{
  "n_layer": 13,
  "d_model": 640,
  "n_head": 10,
  "n_kv_head": 10,
  "head_dim": 64,
  "d_mlp": 2560,
  "vocab_size": 41793,
  "activation": "tanh_gelu",
  "norm": "layernorm",
  "norm_place": "pre",
  "norm_eps": 1e-06,
  "positions": "learned",
  "qk_norm": false,
  "attn_scale": 0.125,
  "bias": "all",
  "tie_embeddings": true,
  "parallel_block": false,
  "init": "trunc",
  "init_std_qkv": 0.0196,
  "init_std_o": 0.00385,
  "init_std_up": 0.0196,
  "init_std_down": 0.00192,
  "optimizer": "soap_variant",
  "lr": 0.00258,
  "beta1": 0.95,
  "beta2": 0.95,
  "weight_decay": 0.15,
  "lr_head": 0.00666,
  "grad_clip": 1.0,
  "warmup_steps": 200,
  "schedule": "wsd",
  "decay_fraction": 1.0,
  "decay_shape": "linear",
  "final_lr_fraction": 0.0,
  "batch_tokens": 262144,
  "seq_len": 1024,
  "doc_mask": true,
  "train_tokens": 725500000,
  "steps": 2768,
  "dataset": "wikipedia_en"
}
Each number is 128 + 24 x the weight over its row's rms, rounded and kept within 0 to 255. Layers, rows and columns count from 0. The size above them is the row's rms in percent of the matrix's.

# layer 8 attention output (transposed), 640x640, rms 0.0449, rows 32-63, columns 448-511
size [ 79  79  81  81  81  82  81  80  84  86  77  90  86  79  82  82  85  84  85  78  87  85  80  78  81  77  85  77  85  81  83  81]
[[123 147 106  94 123 127 111 106 120 113 115 110 174 140 145 145  98 112 134 175 115  96 132 134 153  66 146 108 153 156 120  78 121  64 105 171 167 148 116 118 108 149 118 118 102  95 101 136 116  95 145 138 152  97 155 147 134 102 114 125 122 145 128 117]
 [115  87 170 100 151 123 163 111 126 114 120 182 132 138 132 178 164 144 122 119 135  84 151 180  98 129  88 146 148 131 155 160 169 141 134 138 101 136  89 114 122 122 101 101 132  86 165 111 131  92 182 144 148 153 165 159 161 126 149 167 119 130 140 126]
 [159 134 139 115 111 134 119 106 121 135 153 147 119 158 137 150 129  97 142 151 147  96  98 108  94 116 140 116 125 118 135 142 146 107 132 154 119 121  95 132 167 124 152 125 151 153 131 123 133 128 107  94  94  94 127 128 129 129 110 117 146 102 157 150]
 [141  82 105 122 129  82 139 166 114 113 112 111 113 157 150 161  99 158 152 117 121 151 130 148  90 150 144 109  86 113 123  72 142 106 129 106 131  92 135 160 105 100 128 150 133 146 121 127 135 153 168 181 103 155 156 137 109 158 157 155 138 156 121 153]
 [170 152  97 135  96 179 132 139 137 148 187 154 117 107 149 105 113  93 156 128 144 143 120 107 109 154 102 133  95  92 145 131 142 133  69 114 145 149  75 109 156 155 139 133  90 135  74 136 116 145 117 145 163 148 122  92 154 133 129 103 170 103 153 115]
 [144 103 110 145 107  83 132  89 112 122 110  98 113 121 117 158 163  70 116 136 154 166 119 105 159 165 126  80 175 158 109 154 101 114 103  88 144 123 116 129 126 123 138 142 129 124 137 126 133 116 116 125 134 154 132 149 123 134 141 177 128 171 119 124]
 [124 105 114 122 116 130 139 137 186 102 131 142 137 119 149 151 136 124  98 143 142 122 130 162 118 166 114 110 150 116 107 165  93 107 134  94 125 102  91 165 142 148 113 145 114 139 128 137 157 140 110 112  70 117 126 117 144 117 152 139  96 154 120 149]
 [128 165 181 157 121 133 127 133 127 116 130 137 138  91 126  84 110 129 135 152 102 143 121 117 131 150 130 109 117 116 130 132 142 106 147 148 120 152 173 136 135 128 146 138 174 141 137 152 132 135 101 127  95 153 162 166 164 128 107 123 100 137 115 129]
 [158 113 130 119 119 144 132 129 133 111 118 130 146  75 105  99 104 116 155 148 132 100 156 161 128 131 144 168 128 139  82 123 140 104 122  95 155  98 130 201 157 138 122 158 148 128 115 171  96  91 143 120 165 117  93 159 191 130  90 146 133 138 143 110]
 [145 109 167 162 113 144 156 136 174 112 105 104 134 104  97 133  91  99 137 136 161 139 104 100 130 156 127 135 200 151 147 133 122 140 109 158 114 124 153 152 107 113 104 134 129 143  85 135 126 137 117 144 147 113 125 128 100 133 110 146  86 112 165 124]
 [103 113 142  88 123 116 138  94  95 120 102 172 100 133  77 154  90 159 149  90 134 121 120 148 118 158 141 103 142 139 119 146 139  60 147 129 160 126 127 145 119 143 135 131 129  88 131 154 128  97 160 102  97 133 137 117 102 114  80 131  98 131 143 126]
 [ 85 120 169 136 128  94 141 127 128 117  99 126 114 147 114 144 108 109 111 150 164 142 133 144 129 108 131 125 145  88 149 103 119 142 124 123 120 142 131  95 113 106 145  72 118 129  69 135 105 108 175 139 185 164 131 137 102 154 160 143 123 123 142 166]
 [129 135 137 126 162 138  97 158 152 101  89  93  88 103 122 112 129 129 135 179 113 179 150 199 107 117 111 120 142 142 121 159 122 155 131 102 106 113 127 132 155 143 109 112 155 116 108 119 132 146 161 127 146 145 109 115 104 146 104 130 139 120 127 153]
 [116 135  94 106 143 121 162 117 142  94 131  75 140 123 108  86 109 139  87 105 122 112  91 121 142 104 134 119 136 133 159 146 152 102 135 123 146 118 100 128 153 102 151 150  84 118 164 145 161 152 107 139 168 123 124 141 142  95 102 121  86 122 151 128]
 [140  87 126 143  95 146 115  72 196 127 146 108 120  97 116 120 186 149 137 164 104 123 136 115 117 110 118 146 170 138 103 132 137 117 141 125 123 146 138  90 145 142 138 118 158 120 121  86 136 143 156 130 114 164 120 134 110  99 122 148 148 125 150 137]
 [123 123 151  84 182 128 153 126  82 146 155  93 150 173 172 157 144 112 135 160 127 155 132 162 146  98 108 125 123 136 146 145 102  73 136 101 131 146 123 156 170 126 122 105 159 154 159 151 120 101  95 108  89 136 126 120 138 103 112 145 113 172  97  68]
 [ 95 161 139 128 138 178 135 117 131 112  93  98 154 134  97 106 127 126 133  90 105  90 148 132 135 153 109 121 120 160 132 139  98 167 127 112 121 118 126 111 147  88 120 102 101 144 120 129 148 143 124 137 116 133 163 135 179 106 128 142 123 104  85  87]
 [141 102 137 119 107 115 100 105 152 123 127 135 133  95 131 123 128 150 126 120 112 121 156 134 136 161 111 132 148 104 157 124 114 121 146 164 138 127 116 120 125 141 138 129 128 162 127  96 145 138 119 112  76 153 158  87 164 125 100 147 160 174 119 143]
 [139 109 144 104 134 109 125 124 145 130 155  90 108 104 108 126 166 119 153 137 106 139  88 117 124 114  93 147 109 144 123 114 134 126  99 128 104 145 135 117 144 139 128 125 118 155 159 143 118 141 104  72 109 133  85  97 163 123 148 144 112 170 155 123]
 [148 113 146 145 144 129 146 143 133 148 156 127 135 133 100 103  96 144  94 181 173  93 107 164 143 103  95 143 159 147 165 117 172  94 127 127 150 137 140 124 141 131 137 173 151  89 120  87 129 122 103  93 135 143 189 101 145 116  89 120 148 167 126 140]
 [106 137  95 147 123 113 103 155 142 137 118 150 108 146 134 178 140 106 129 133 169 123 163 128 184 123 180 134 162 120 111 106 102 136  88 101 144  87 159 135 105 133 102 143 152 140 127 138 129  74 122 140 110 146 104 142 158 111  89 127 105 153  96 158]
 [148 144  85 133 127 153 138 115 141 112 117 112 140 119 153 154 117 161 184 141 166 115 131 146 137 143 118 125 109  81 128 108 126 145 151 146 150 108 148 134 157 124  62 159 111 136  98 118 145 133 117 124 149 123 110 121 135 103 114  98 159  89 111 149]
 [ 94 129 145  95 107  87 106 121 126 126 109 168 122 140 118 164 145 109 154 128 112 139 142 138 119 113 142 102 129 111 109  95 108 109 130 123 158 125 127 144 132  94 116 146 167 107 114  74 141 148 139 107 149 151 142 128 130 159 123 113 157 125 126 127]
 [ 92 119 130 108  55 156 110  76 149  84 106 146 111 110 123 108 137 133 167 155 156  72 133 160 150 114 114 136 104  90 131 176 121 101 122 110 134 157 100 140 113 149  70 143 116 132 122 123 142 102  85 129 152 109  60 133 127 110 100 149 156 117 128 148]
 [ 70 137 146 120  96 130 141 155 164 152 128 153 128 136 131 102 122 135 139 111 165 137 148 129  90 103 129 110 154 112 119 109 111 137 150 128 119 136  88 166 133 127 132 104 124 134 137 135 112 107 138  99 152 119 153  96 159 129  98  88 139 146 132 106]
 [184 151 108 141 172 112 116  65 134 119 134 127 129 161 103 146  95 195 140 144 148 117 152 122 118 134 138 151 103 119  88 134 144 125  99 114 146 157 143 139 101 143 128 137 124 143  91 109 172 106 146 115 171 121 121 132 199  65  96 106 155 109 151 125]
 [108 115 161 121 162  97 112  86  90 128 124 128 151 165  78 126 148 147 139 114 113 129 121 113  53 138 138 104 150 111 134 108 163 117  99 163 155 170 153 122 138 154 149  79 111 130 169  80 116 147 111 164 120 102 158 145 119  89 152 130 137 121 167 166]
 [135 119 123 162 136 112 172 127 161 106 127 133 118 138  98 112 144  97 124 106 158 158 143 147 112 163 123 141 136 143 151 117 112 125 119 162 104 109 111 150  97 184 131 116  98 151 140 148 128 125 169  93 148  78 105 156 148 171  96 141 138 131 108  90]
 [132 155 140 150 147 176 129 128 132 111 102 132 130 111 155 114 104 129  92  94 127  68 133 177 108 138 113  99 125 161 107 157 151 111 153  95 125 113 137  88 116 115 160 115 109 130 141  75 187 111 126 142 105 145 130 140 163 135 121 131 130 124 127 130]
 [102 131 131  86 176 131 165  76  87 133 118 133 149 177 116  93 143 142 123 149 142 111 112 153 115 109 153 121 132 142 135 123 167 138 115 111 169 158 126  91 122 125 122 131 166 102 134 187  88 163 128  91 111 142 146 131 133 113  97 155 136 125  80 118]
 [145 152 161 130 140 123 176 109 112 137 169  98 129 134 146 130 121 143 111 152 119 136  98 115 125  94 106 134 120 136 127 162 116 139 135 134 140 140 169 168 108 148 101 162 135 134 138 139 146 128 127 164 139 140 147 121 124 136 124 136 122  89 140  85]
 [143 109 114  87 131 143 181 135 134 147  68 154 127 146 138 105 150 136 145 123 135 131  53 123 148 130 155 174  89 140 150 120 128 122 109 121 137 153  96  82 118 103 113 154 128  95 112 110 135 124 115 122 141 124 121 176 115 112 116 139 149 140 124 117]]
# layer 8 attention value, 640x640, rms 0.0452, rows 33-63, columns 448-511
size [ 83  83  88  92  84  89  92  87  89  87  95  90  86  94  87  90  87  91  85  93  89  88  86  87  86  89  86  92  88  90  85]
[[127 194 103 150 139 138 110 151 123 175 146  67 153 101 145  71 125  89  82 146 133 145 112 112 145 119 102 108  92 140 115 113 106 144 125 138 157 101 120 122 125 146 132 169 132 186 110 136 108 130  91 110 114 102 119 102 155  76 144 106 152 103 115  93]
 [ 97 128 118 155  76 118 123 121 144 138 128  98 137 123 118 134 127 148 131 126 133 198 146 158 147 137 144 113 142 138 125 146  98 176 145 125 109 118 178 114 141 110 115 129 118 133 136 117 113 120 156 128 111 116 110 130 111 176 113 105 105 117 146 126]
 [123 152 119 135 137 131 104  78 138 146 148 148 134  73 112 115 124 126 120  88 126 146  89 145 156 121 141 108 144 124 123 149 121 148 136 110 139 157 124 140 154 164 112  90 139 129 166 172 149 108 102 135 146 156 139 131 151 123 130 150 128 122 157  99]
 [112 124 153 164 131  80  86 153 120  94 111 147 126 174 114 133 123 108 106 122 123 151  85 120 116 118  56  96 151 110 105 118 155 131 128 131  80  93 127 173 151 131  92 135 152 122 168 130 124 100 147 115 112 120 125 157  94 105 134 166 111 114  99 162]
 [ 96 122 124 123 158  95 116 160 153 126  87 146 139 138 154 107 110 138 155 101 177 112  67 104  78 122 130 120 109 134 129  85 132 146 153 159 102 121 150 156 128 152  64  96 164  97 135 128 135 130 161 118 120 103 126 123 178 144 135  74 126 123 121 123]
 [111 140 136 104 134 142 148 102 140 153 136 103 143 149 141 151 104 150 133 115  96 126 162 129 115  89 188 181 173 117 128  89 116  95 131 122 136 147 141  91 109 130 123  95  90 115 124 117 123 145 134 135 172 136 110 140 102 186 106  94 175 112 165 153]
 [119 121 103 122 110 128 156  91 111 127 117 147 109 133 123 154 137 148 137 133 176 127 169 122 145 131 133 117 139 113 140 141 139 162 119 143 124 123  96 123 106 158 138  94 109 104 130  85 121 145 137 137 121 122 153 120 127 150 141 135 152  88 134 137]
 [108 143 138 138 106 145 126 124 109 122 106 153 126 175 126 158 147 128 106 122 138  72  96 138 114 129 104 134 134 118 125 112 170  95 106 132 141 191 110  60 128 131 118  93 118  94 147 141 155 171  90 157 132 160 157 114 113 110 144  92 144 124 110 127]
 [119 149 108 113 112 159 104 134 124 154 116 148 117 129 179  85 157 133 120 146 111  95 132 141 134  88 105 117  93 130  91 143 126 126 116 110 126 135  86  87 131 135 133 121 138 122 194  91 158 138 134 106 125 129  92 132 127 130 141 147 165 141 132 129]
 [160 114  72 166 115 141 163 121 141 152 119 105 140 130 210 136 142 133 119 178 145  99 151 122 140 153 135 127  96 115 155  95 110 142 117 143 135 115  89  70 117 132 149 121 111 151 114  73 154 169  94 143 139 145 140 136 172 133 117 126 151 152 135 115]
 [146 155 132 128 122 107 143  93 116 151 138 124 111  93 163 154 119 151 155 127 119  95 136 102 121 145 116  97 101 121 157 131 135 161 163 156 142 155  87 143 175 159 146 136 138 109 113 130 161 145 122 144 117 124 144 104 151 136 136  86 112 120 107 129]
 [188 139 121 126 132 125 156  99  93 127 148 125  90 108 143 115 181 101 132 100  95  77 117 107 122  98 151 142 130  93 136 157  96  78 144 122 150 114 129 130  91 121 158 151 104 148 156 170 125 139  94 104 105  76 145 167 123 123 137 145  88 159 167  91]
 [130 132 150 198 120 128 138 120 118 167 116 201 130 146 187 174 111 143 157 180 129 105 161  97 105 172 123 104 125 152 121 123 129 138 134 153 135 148 114 141 119 165 121 116 134 123 124 120 108  99 136 136  99 167 144 116 165 125 130 141 148 160  76 160]
 [117 133 126 145 151  74 140 149  58 122 134 125 112 135 128 145 100 127  80 115 117 164 125 131 122 111  77 125 144 119 100 153 129 134 133 141  86 111 176 174  96  88 128 178 116 131 109 168 135 133 113 120 151  67  69 118 136 130 126 107 147 115  87 119]
 [113 126 114 100 105 105 149 142 149 130 101 116 103  69 109 132 125 135 145 122 141 146 151 102 120 162 125 130 170 153 120 113 135 165 125 139 149 130 142 166 133 143 121 147 144 125 132 158 122 155 166 155 169 127 122 149  98 140 132  80 168 107 158 155]
 [102 110 119 118 128  92 104 113 116  90 151 119 136 167 116 174 116 137 142 128 146 172 177 127 131 134 153 123 114 132 120 114 183  91 137 164 171 152 171 119 100 123 157 130 106  91  97 102  87 159 145 138 134  99  97 118 102 147 129  98 129  99 127 124]
 [149 142 135  59 134 156 125 134 142 134  98 122  99 123 112 142 108  91 145 139 106 129  86 122 116 106 160 129 103 113 102 149 126 131 120  71 122 140 131  96 128  97 146 126 150 122 105 147 152  96 110 154 108 121 143 159  97 160 132 132 116  65 186 126]
 [118 145 130 162  99 134 150 136  97 140  91 139 119 111 163 127 117 122 103 140 129 142 169 118 118 142 175  70 125 123 127 147 129 156 154 160 128 115 140 154 129 164 116 125 103 131  80 117 121  90 115 141 124  91 172 171 115 152 134 158 130  90 127 180]
 [133 151 105 102 117 140 130 160 108 131 138 113 115 157 108 104 168 115 129 104 110 180 145 135 130 129 196  97 173 121  97  92 124 142 133 107 149 129  81 150 105 138 136  99 126 130 122 132 115 120 123 163 104  92 112 141  85 134 136  85 121 132 128 141]
 [152 133 111 137 158 140 126 126 152 108 102  90  99 112 142  78 105  82 105 146 106  83  50 100 106 151 116 110 119 107 159 136 137 116 156 147 111 167 100 112 153 119 144 116 152 112 100 107 140 147 139 111 124 121 137 113  81 159 134  87 113 131 123  99]
 [114  90 149  98 135 127 126 122 155 152 106 137 138 156 111  87 117  94  58 167 114 161 120  82 116 133 139 131 124 123 101 131 127  85 133 144 143 150  94 133 152 203 146 116 127 141 112 145 115  91 138 116 122 117 152 164 122 128 148 144  84 151 154 108]
 [182 120 123 103 160 155 130 159 144 122 142 109 127 142  85  84  71 158 157 128 123  91 125 116 130 129 132 153 134 109 105 137 114 129 109 121  89 112 100 174 110 113 160 118 132 129 135 170 106 132 119 151 124 130 118 139 103 114 147 147 107 137 132 142]
 [156 132 144 124 137 125 121 167 148 170 132  95 152 139 121 157 127 131  85 141 103 163 116  61 116 133 133 120 121 143 152 117 114 140 115 119 157 148 139 119 146 111 150 127  93 112 138 150 105 139 158 124 125 148 173 136 125 122 157 127 140 117 144 140]
 [194 125 144 159 146 140 120 129 142 106 134 118 101 137 165 135 111 112 105 171 104 107 108 132 157 103 156 126 106 132 135 131 126 112 129 138 134 148 166 100 139 158 114 122 135 153  89 127 150 159 115 149 120 139 132 121 150 116 145 120 106 100 125 104]
 [118 128 123 139  85 101 127 149 134 135 112 127 135 124 134 129 134 108 114 151 133 120 110 133 134 154 112 107 150 177 147 139 142 126 125 140 129 108  98 163 144 161 126 144 145  82 129 141 131 125 110 135 119 148 147 101 124 135 148  88 125 137  76 112]
 [173 127 105 146  99 100 160 142 126 112 122  63 114  92 155 123 118  85 106 147 135 164 113 100 173 152 103 126 116 103 113 111 128 153 147 129 133 104 102 123 137 117  94 183 157 133 115 172 131 106 187  72 138 134  88 102 124 148 125 148 122 101  65 105]
 [116 111 127 119 129 156 123 122 140 142 125 117 162 130 183 117 129 161 123 154  99  99 134 128 127 124 148 125  95  92 148 123 110 129 124  97 134 121 110 118 119  92 105 147 131 124 160 136 119 129 105 127 124 152 123 139 109 102 168 127 120 173 124 136]
 [143 160 128 136 162 105 159 128 119 161 155 163 122 144 132 164 126 105 150 150 108 157 197 104 123 111 183 171 140 102 168 113 103 119 143 142 172 144 127 168 113 134 132 125 114 146 136 141  66 133 153 118 136  85 130 141  98 151 162 121 117 162 157 135]
 [105 118 148 119 124 146 100 139 152 126 130 110 164 119 124 130 128 155 124 128 160 159 147 130 124 148 111 147  97 177 110 139  72  91 126 153 106  66 131 115 103 131 158 111 113 131 119  69 118 120 112 136  98 138 102 129 165 109 140 116 113 104 156 166]
 [117 122 155 160 136 136  90 144 146  89 123 136 123 149 137  95  98 121 122 144 120  95 138 106 150 148 130 125 152  88 113 115 131 182 165 126 123 157 137 122 136 146 161 175 129 103  80 118  82 144 131 143  98 102 107 113 103 140 113 115 130 161  88 135]
 [136 144 106 148 164 142 115 136 155 109 182  96 115 113 142 131 111 140 118 149 117  85 160 119 109 150 147 131 116 150  83 102 103 103 125 114 151 139 175 120  96 122 130 110 114 180 120 114 109 137 146 125 115 124 110 118 153 112 125 146 130 143 131 110]]
# layer 8 attention query, 640x640, rms 0.0448, rows 64-84, columns 448-511
size [102  99 102  93  80  83  88  93 103 103  96  88  97  99  75 103  97  96  94 109  98]
[[140 160 152 153 136 106 107 187  98 113 164 163  96 135 120 136 111 144 148 110  86 105  89 136  95 136 134 151  50 134 141 165 148 103 125  90 107 129 134 144 114 129 150 126 155 104 124  82 112 155 164 132  62 145  66 108 168 171 101 133 122 117 136 105]
 [112 116 130  93 108 130 139 132  85 125 120 118 136  99 105 158 117 135 136 147 138 111 121 151 167  51 129 126 121 142 163 139  98 159 105 131 130 166  82 123 178 123 111 113  94 131 102  97 153 162 138 162  48 105 183 151 168 126 155 122 141 127 121 113]
 [109 132 153 146 135 110 144  87  98 131 152 183 121 108 132 154 109 122 142 153 147 112 102 136 127 137 136 132 168 117 141 152 130 162 105  95  98 151 101 101 115 203 141 104  99 146 124 121 100 100 165 123  83  64 146 103 116 110 129 123  78 154 122 133]
 [134 155 129  91 177 149 142 153 124  98 120 150 130 106 132  99  95 151 117 110 113 166 121  93 130  90 131 149 112  83 127 145 108 126 102 136 161  91 127 137  99 130 140 133  49 152 137  95 102 155 110 148 138 124 112 112  95 128 110 158 104 115 142 137]
 [128 118 143 172 170 127 152 152 160 143 103 102 164 112 134 157 139 111 110 151 167 123 117 133  89 107 152 124 110 136 149 100  85 128 127 139 146 137  62 107 144 132 144 119 114 118 117 117 114 105 129 138 139 111  87 137 163 108 132 123 147 113 150 137]
 [130 120  86 106 133 156 190 167 111 141 186 115 147  99 128 132  93 119 126  97 133 138 129 121 184 104  91 153 191 134 143 148 147 125 117 117 121 133  96 141  69 167 120 121 126 129 107 124 152 132 104 118  91 103 126 117 155 138 155 113 112 106 130 100]
 [132 131 112 159  62 104 126 124 112 103 139 127 121 122 165 103 132  92 108 138 136 100 108 145 149 138 118  95 135 136 151 146 122 137 180 130 121 131  95 119 123 156 147 175 148 166 139 182 111 146 131 129 122 109  99  86 145 117  82 164 133 143 113 120]
 [122 117  97 113 150 173 156 113 132 131 172 164 132 110 150 144 119 102 129 129 127 120  95  84 109  89  99 176 173 138 132  95 137 123  66  86  98 119 153 132  81 149 136 111 103 121 111 110 147 130 103 109  91 141 134 123 113 136 136 125 129 121 129 145]
 [130 158 170 155 152 152 162 143 142 125 147 136 122  82 102 142 122 121 110 120 111 127 121 140 114 117 113 138 124 122  75 115 173 102 147 126  97 110 129 131 134  79 132 130 145 138  95 124 186 138 145 139  69 130 153 125 155 113 133 126 130  98 137 113]
 [158 132 130 173 157 142  92 140 116 171 121 134 100  85 134 150 133 168 135 109 117 113 116 127 133 121 146  91 121 141 121  94 127 120 147 129 135 160 155 137  94 153 174 135 153 146 107 126 121 106 160 129 157 161 105  88 122 129 118 155 105 116 108 120]
 [156 133 141 192 106 131 144 133 139 151 135 126 124  95 126 108 106 121 154 155 131 129 164 113 118  97 110 107 189 168 124 131 103 113 119  84 138 124  97 105 101 145 110 150 103 130 116 146 126 129  97 128 160 166 122 112 165 101 118 142  98  84 117 134]
 [143 143 117 138  89 132 113 100 171 129 103 108 141 119 159 132 142 157 127 129 120 131 135 117 128 146 115 122 111  93  98 132 135 122 138 148 124 113 146 103  89  97 129 160 145 130 112 116 135  56 146 112 143 109 104 100  87 140 121  99 144  95  93  83]
 [112 149 186 143 139 143  98 134 148 139 111 129 148 122 169 165 134 140  94 143 153 177 153 123 119 151 191  95  71 133 128 149 125 159 136 140 125 127 160 117 165  87 165  99 189 135 156 163 133 134 126 153 168 148 136 114 132 162 101 158 134 140 165 167]
 [157 184 114 131 134  84 124 139 120 122  92 135  92  90 139 104 133 122 146 123 101 152 102 108 129  94 133 153 126  88 105 121 127 135 147 130 157 126 130 134 125 144 121 147  59 137 132  93  80  94 183 147 128  55  59 152 112 136 165 140  83 107 108 146]
 [110 172 183 131 109 146 107 130 144 136 118 149 137 138 119  98 142 130 131 117 132 105 179 151 120 124 150 115 131 139 138 181 142 144 145  97 141 134 133 113 143 102 158 146 173 174 143 110 115 108 145 147 131 110 123 133 131 107 141 166 137 105 127 154]
 [ 98 105 123 142 142 137 113 117 128 110 149 134 156 131 131 161 148  98  87 148 131  79 138  96  97 140 134 118 109 157 133 127 152 137 116 114 114 117 149 115 175 130 127 126 150 143 131 128 133 131 124  79 119 161 116 126 141 139 137 108 146  94 133 147]
 [109 114 161 136 131  93 108 147 132  92 147 141 158 133 110 131 119 124 133 146 127 124 139 127  86 135 146 155 149 134 124 164 133 150 119 135 127  79 187 167 133 130 182 152 141 138 144 134 123 165 126  94 143 164 112 124 118  97  85 155 125 153 128 112]
 [142 134 160 145 167 166 104 133 144 143 120 154 108 156 126 123  96 148 121 136  72 127 109  95  84 146 158 128 108 117  98 148 156 108 116  92 147 116 148 135 102 127 170 100 117 140 146 105 126  99 128 126 141 160  97 161  49 160 103 137 130 125 138 173]
 [130 155 132  96 130 127  99 166 139 114 150 147  75 117  99 122 122 117 123 108 135 128  99 119 102 126 161 155  74 125 150 102 147  85 110 114 112 129 142 137 103 146 129 103 178 121 122 132 115 163 110 108 130 137 108 101 134 172  96 125 174 128 151 154]
 [101 111 137 146 122 122 138 148 121 138  90  79 139 111 152 138 149 173 164 123 144 125 111 126 174 114  77 151 128 134 139 112 153 108 118 151 145 140 109 117 151 131  64  89 121 125 158  91 150 112 114 171  96 139 131 146 127  99 172 139 136 157 144 104]
 [122 156 141 176 144 157 124 136 132 133 174 125 136 137  99 133 124  91  86 114 143 108 131 141 125 116 115 133 130 115 140 139 165  96 124 120  75 110  94 120 170  96 130 120 165 111 100 164 164 177 128  96 103 114 132  97 135 130 119 113 184 105 100 140]]
# layer 8 attention key, 640x640, rms 0.0434, rows 64-84, columns 448-511
size [102 102 108  88  70  73  80  88  97  98  92  78  96  93  67  99  99  97  98 109  87]
[[112 160 128 138 141 127  90 179 121 139 190 142 125  98 103 120 144 135 132 166 101 114  99 158 137 125 110 110 123 102 118 183 145 143 143 101 110 143  93 148 126 165 117 106 175 148 122 127 125 123 120 157  99 116 101 122 110  89 112 128 132 162 135 140]
 [143 117 106  79 140 107 166 105 116 126  89 121 141 121 116 104 161 157 161 171 134 145 138 139 144 119  87  77 125 168 104 112 118 139 141 111 148 131 114 164  89  89 141 104 129 113 124 127 103 150 118 135 183 118 181 110 122 145 135  88 126 153 100  92]
 [141 138 105 118 119 135 149 141 117 101 160 105 143 131 117 160 139  96 129 133 125 107 145 141 121 116 179  91 182 145 146 141 128 133 132 120 146 146 110 166 118 149 129 108 105  65 160 108 114 104 186 145 132 126 162 123 129 144 132 113 129 100 142 154]
 [106 156  96 138 124 123 155  77 107 150 126 145 146 168 132 152 101 137 128 155 124 115  87 104 115  96 149 110 174  94 136 149 154  88 130 125 112 115 131 164 144 137 137 110 103  99 122 110 126 179 116  99 114  97  83 130  81 105  88 169 140 149 149 129]
 [129 164 132 160 138 119 170 151 148 188  96 142 142 116 114 166  83  93 131 155 130 163 126 145 133  87  99 153 135 142 123 139 114 143 113 122 141 149 119 174 167 105 161 122 103 127  94 145 126  75  83 108 114  35 112 116 144  83  94 180 126  78 106 147]
 [113 163 145 118 116 105 166 114 143 140 102 135 127 122 114 150 104 155 132 157  95 131 111 129 118  96 146 138 186 129 158 150 151 125 137 112 125 190  91 158 114 154 138 153  96  81  91 159 129 134 108 108 119  51 113 119 108 107 127 162 115 118 110  79]
 [144 133  90 100 118 133 100 182  99  96 150 147 127 125 141 146 155 155 139 112 149 114 117 170 124 174 134 121 146 120 117  95 156  84 130 115 131 115 147 101  73  95 111 137 152 112 155 130 108 159 171 147 171 153 159 129 138 119 134  93 122 152 153  87]
 [106 148 144 114 109 155 143 112 156 146 131 110 148  68 113 125 119 142 139 113 105 148  99 112 113  49 118 139 168 125 116 130 116 113 125  84 110  97 134 175 116 120  97 114  98  96 115 118 174 158 133 123 106  98 136 162 126 105 151 123 110 121 167 113]
 [ 99 145 117 169 151 139  89 127  90 130 160 122  86 128  92  88 150 112 140 159 141 124 136 118 136 183 117 109 101 101 160 122 167 118 153 128 115 108 114 100 123 147 120 124 136 150 136 115 150 153 112 110 106 129 115 108 123 109 166 113 149 120 120 149]
 [ 91 121 179 145  94 120 116 127 119  91 155 169 109 120 124 135 107  73  79 119  93 131 156 152 124 106  93  92 143 127  96 120 108 110 129 141 136 142  75 106 158 147 156 116 131 108 130 135 179 103 160 161 126 117 113 123  95 137 129 133 111 140 127 177]
 [ 99 126 159 153  81 147 147 109 160 158 120 154 118 102 124 188 134  96 123 142  89 160 121 109 107 125 107 109 132 138  94 126 124 133  94 124 135 135 175 121 176 146 125 127 149  68 117 106 149 101 133  90 168  90 133 125 133  76 102 132 119 113 142 141]
 [131  69 156 119  70 148 130 125 127 119 141 122 160 121 165 112 157 151 108 131 137 143 122 128 166 128 107 155  96 117 101  86 124 134 108 144 145  97 150 104  65 178  83 156 142 103 128 175 133 153 127 134 124 171 112 142 111 138 164 103  98 131 111 177]
 [169 154 107 146 135 104 148 172 138 133 116 124  70 143 140 149 106 146 129 165 137 130 108 165 108 141 130 110 145  93  94 154 113  89 115 114 161 142 117  97 181 105 141 107 165 167 136 139  98 111 120 151 120 144 149 135 120 155 160 142 129 147 139 115]
 [142 140 133 116 161 122 167 120 126 123 121 135 148 137 164 162  88  99 145 122 151 138 147 104 118 136 149 116  95 110 103 145 107 157 124 129 142 108 105 179 144 115 137 113 124 130 151  94 147 133 133 132 123 126 116 114 112 133 106  91  94 116 124 173]
 [160  92 135 124  91 156  88 108 114 118 142 130 100  95 138  94 163 126 143 118 141 103 141 143 153 130 132 120 136 154 150 129 123 122 143 127 168 106 105  91 100 117  98 172 200 144 127 111 134 163 166 138 150 198 116 108 149 115 127  81 144 147 146 126]
 [150 130 136 177 115 176 157 136 137 131 159 143 133 137 124 129 170 133  92 133 143 173 107 126 117 141 146 177 165 106 131 113 186 136 156 136 148 102 103 145 124 131  95 184 133 167 135 162  70 116 123 165 125 184 112 147 135 116 139 135 118 139 120 120]
 [136 122 119 142 158 175 103 143 123 114 174 130 120  98 118 113 137 120 141 125 171 101  94 145 150  87 126  98 132 147 113 127 135 104 168 133 118  89 107 151 136 139 153  98 152 131 106  96  89 154 167 146 157 156 115 112  87 155  63 145 137 172 122 140]
 [108 113 113 174 132 127 168 127 122 101 132 148  84 130 119 117  99 110 152 125 106 117 150  84 104 168 143 139 131 102 111 173 117 139 150 117 142 128 150 156 182 111  69 161 132 198 147 130 140 129 120 122 100 184 120 163 126 140 103 132 136 130 125 141]
 [118 146 106 160 102 135 128 173 119 118 112 138 105 151 103 122 115 164  87 112 172  84 112 135 110 131 199 122 157 115 149 130 112 104 147 101 107 121 162 162 133 141 135 129 116 131 127 121  92 137 136 137 125 139 104 103  88 164 112 149  98 120  89 149]
 [102 129 118 127 111 120  79 127 112 119 132 100 156 133 154 105 147 103 121 135 175 126  94 116 156 172 124 133 136 112 147 139 137 131  87 170 101 114 140 139 119 169 113 100 124 131  95 132 125 132  81 127 112 139 149 155 128 120 121 148 116 111 114  65]
 [119 123 140 137  97 129  99 139  96  94 129 112 136 137 104 124 166 150  96 114 137 126 145 125 124 170 153 128 161 104 122  93 152 137 156 130 124 122 153 131 130 132 112 155 136 127 124 148 111 151 134 122 122 145 136 131 123 117 154 114 122 113 133 126]]